From a checkpoint of a small transformer trained on Wikipedia.
Architecture: biases, untied embeddings, attention and MLP in parallel.
Training: a variant of Muon for these matrices, 329M tokens, 10044 steps.
Each number is 128 + 32 x the weight over the matrix's rms, rounded and kept within 0 to 255. Layers, rows and columns count from 0. Numbers have three digits each.

# layer 2 MLP up, 512x128, rms 0.204, rows 371-381, columns 0-127
144112151127112170116124092140189158129124123168095158092126077138128029149121157165112097145093125114147111106124105115103132136132151125107122157118097137115113135128124132170128175116131105088217112106134113100120131138122134176127145134144073151080128146169128105078109136092170109110188088077143148071133179124124119174115145122175157156124140145102128115167125066138116175151167
124107158092193163111079123187135141142137077113137155109103082113143125130092096131128091127119102173138116108103074101150145133131146086103174179156086112133135141193069154133101172134152117133136093101123142112120114137072150084097153163142130141193136112174096127119133120100121160118085126118130155154187111046153178146136115146155186142116095114071147110082193092107167149160163
140152173105126130088163103129166144149077139109165161196147078112133112131118116080136113135121117133073217099130153096151152201104134094161080122169185114158151139120130165094125167143138180113084159167080150130138165154128109165097074198135137125148143065182148124146126092121102074140145101143114102098119125047134111121057148071088129148124167109098100139166176132110147139084144
130112127131134130128137161116129140100062131174129144152124114080118119095101119154136067181101157125105165131064136119164156157135111088103082100127097126160136102175151137095137168122082159085157144117074153120142124133107133127184133170121090158066104191099144082154121063130111112086158143165123168103163143107111190123174119143101097092137168140112177118180116116185068153113110
138123153116050072151116211084096130112177099166173145118123147155126072106129149132168081121089126140146121116098113159128102109120134121125135159109112179114075159155035115183085169082203112142150161133144093127140131159098179125153130180188127166083106143105199077080129136098149073164125187112110078139139161119161091115097212070136143122170103171135113056116109117153089191106149
184135130115103132174170108154133161127130165092125139115142093131086080156156132128135117152130082152088131114193111060034080122142182090131142093134154142134135121138114167178166089125130132100106138104104104137054140127121101174151115140172175131137152098101109155143111186144175139166184089099116150120117118099121107092085100133105095132110144091140116084110172095121112200144150
203176170106135120174115120107161043110145112075082178181101138192108141121121107099160073097067110120126148100092106105197140160128126181127159099114130147141136168160086091101163103118150162132166131118126095088114129184156092081134161175080167113159156060098055122160118109187151097139120204074138139120090141173119134140111088118167133044114088162172114136125185128141148131161147
072082105121102116203145115122148116118098133078126094132203114119135113073124148147096127135124144110173078119195117130102097144161120149177088122144125135155145115110115090205113130127129129094174145131163091154089063121129123145111162152064159155074133170159137121109112150149121146121109104192136133102128127096197097121119179139148161107150142081170107105196102089123124182115104
123176121147115120142084116114172195136173181070106160104130112158134032078103100128095139075075139120101050138154119161143183155144126131100147110119151182113110131109113105125164093107131118166150147139058127127113114147123155109214136105110119078126105084118130144124087127153107111143150118158104127119152107148108090144104138124116157144148134108149135144136166112161121126142129
132136092166099125195142176153179114164173117152076118125129120168174071142081102111148098131114133114135089144135141075163185120119120108075128141156137125138124102123116121105170090130070097093135147107134079088164100057139112131145132096099147148098131083100132096166108080149130110124199161135184091152096133133117128068125132144169139079096224135146112089129134163160214161119076
079121168140148117157152162176149116174087124146131059162115138030082205152121132076144140152139133112127107116123198113149126167128102101103108093132111118131077133177136178132137117132127125076151108126095136098116093136109091158167167146103150118136098138090182088170125138108110155119140129090110160077093192121094112142141136064082151089078194118142154131168144076142125181111114
# layer 2 MLP down (transposed), 512x128, rms 0.179, rows 371-381, columns 0-127
134159125122177030153162070097131154149111079113117105138098126120122070133129138089189100162123164154118046174093172159121138137125142181151119127178083083168138159142080150145056163135150220076177103059130143129143091092132124118053155111107128105122152176091149182147144066040186125149186144151116173115156105094113155113171118140142104139118062117101148117181066076197188140117113
155153126126083092134164163120042126110123120081117148125173145128144108083145116140108178128073105081137136126145128085113138145157155158173145123088163072148143122089192120101184110071173104147109119144110109170120117111182084152121136148119151095094171150094172154132163095149179177152085145099081136155162132185107110098106106110100109112140126097145093129119117144140123137133121
161133094194143196155070104098107102083130148100142099084084134061127126127143110138110121173098145074167105115112073186123095124140114154112125098122187134133119160150116105106109091155161130167151154059159119142142121112078095147167156088099158092082163196101155142135099167114121154145162135108139145196154138145136123111146117207119115168079111134133127123144147101087095086125148
163120208124133132127145124082129139127164135140154128143110130127075149126151111189126107105139082144160126118152131154110129112196106141158197120096133119129145153098120059183123101139124144130066103065150169126075156163119120122143114089187169072100112122150074185121146157156103133135158117149109116124108101138134153120130133126116101128130071074132103114116104102143148102134165
091119168100197138067158146104144115146106142124177142118142065189150129143130158114122152134146134129103114128160109189154111195109128107144053116160086137105074118174087164090142111116119164089165177183169175175164144122117129122112109145126139132122122089175136109127174166116124116083091133174075062175091134106090116158055039080119139068122136104111151166101141118180160108096129
110128126038142183137143165093143155099135145123120143152075138118150136074113154148166140145117139114180123142119151074145107108122101121110199115116138084143164126135151113174160148138149128088091136107174154157150091136104133132089121075117122158128160189140125124159183110144099148101144123151114123153101127053139129132117096098174140100115088089134152104126104126127110096140102
104152126057161176187105115181109159127081162121079119111101122142160094115153127151079122202079135041163120097158138161112118111128144111125096113137160161170118139118146073150156152161108119087137157134114087092126084162151150179126175119188191064155120198135097072179130143087143077043079212144135148175171122201095115145118124041086142134133100126128074153104119119123149136133098
059102122127113171142151096158111140115060156090101124177173101122168186110164169116110128158095135147075145139167145075161137151147083114165189138116127140098090157149135107111093135108079173140161113164159135097045087164133126192105150097102182134107138172127189149115148121077144114119185123072111176107113138086132093121129130122102146149096223110110113147166101162098160138076030
128092113143100102092129128119170144127089111173156098143117137103100120095126137124169160153081132090156133156090151139119076170114138100100172072084148156085153167167099157166082128154108125108147149143135111147092075083112103145119174134152098085126124126145163101089148166152111141150106199142156123121150154174134144156118114153142126123106068084183126171141105116113098137185140
133147090151158150064031098107097141142156134172147167145094149175126157163144169185111136076080082118126175106130092149153087080092122121156163131169156125147120082136152156105101072110126137162167085096182113097083160118144111193120162148136186126155142125176111098152050183141070098099183131136127103132132126120077068135137149125120127206108115092119082125112092091191165148143132
177163159170105103113108168090146139101129150058148129143140138090172136146091107128106157126180132173123100100138135136101175129156137089102204169129126102094124109132161085153145088133115152162127144115115146156150175122174067180100136102132154067167087116184126077109090152106132103096086133110147129151121076140144091135068087130132129154115089165132147104150139109100164091116160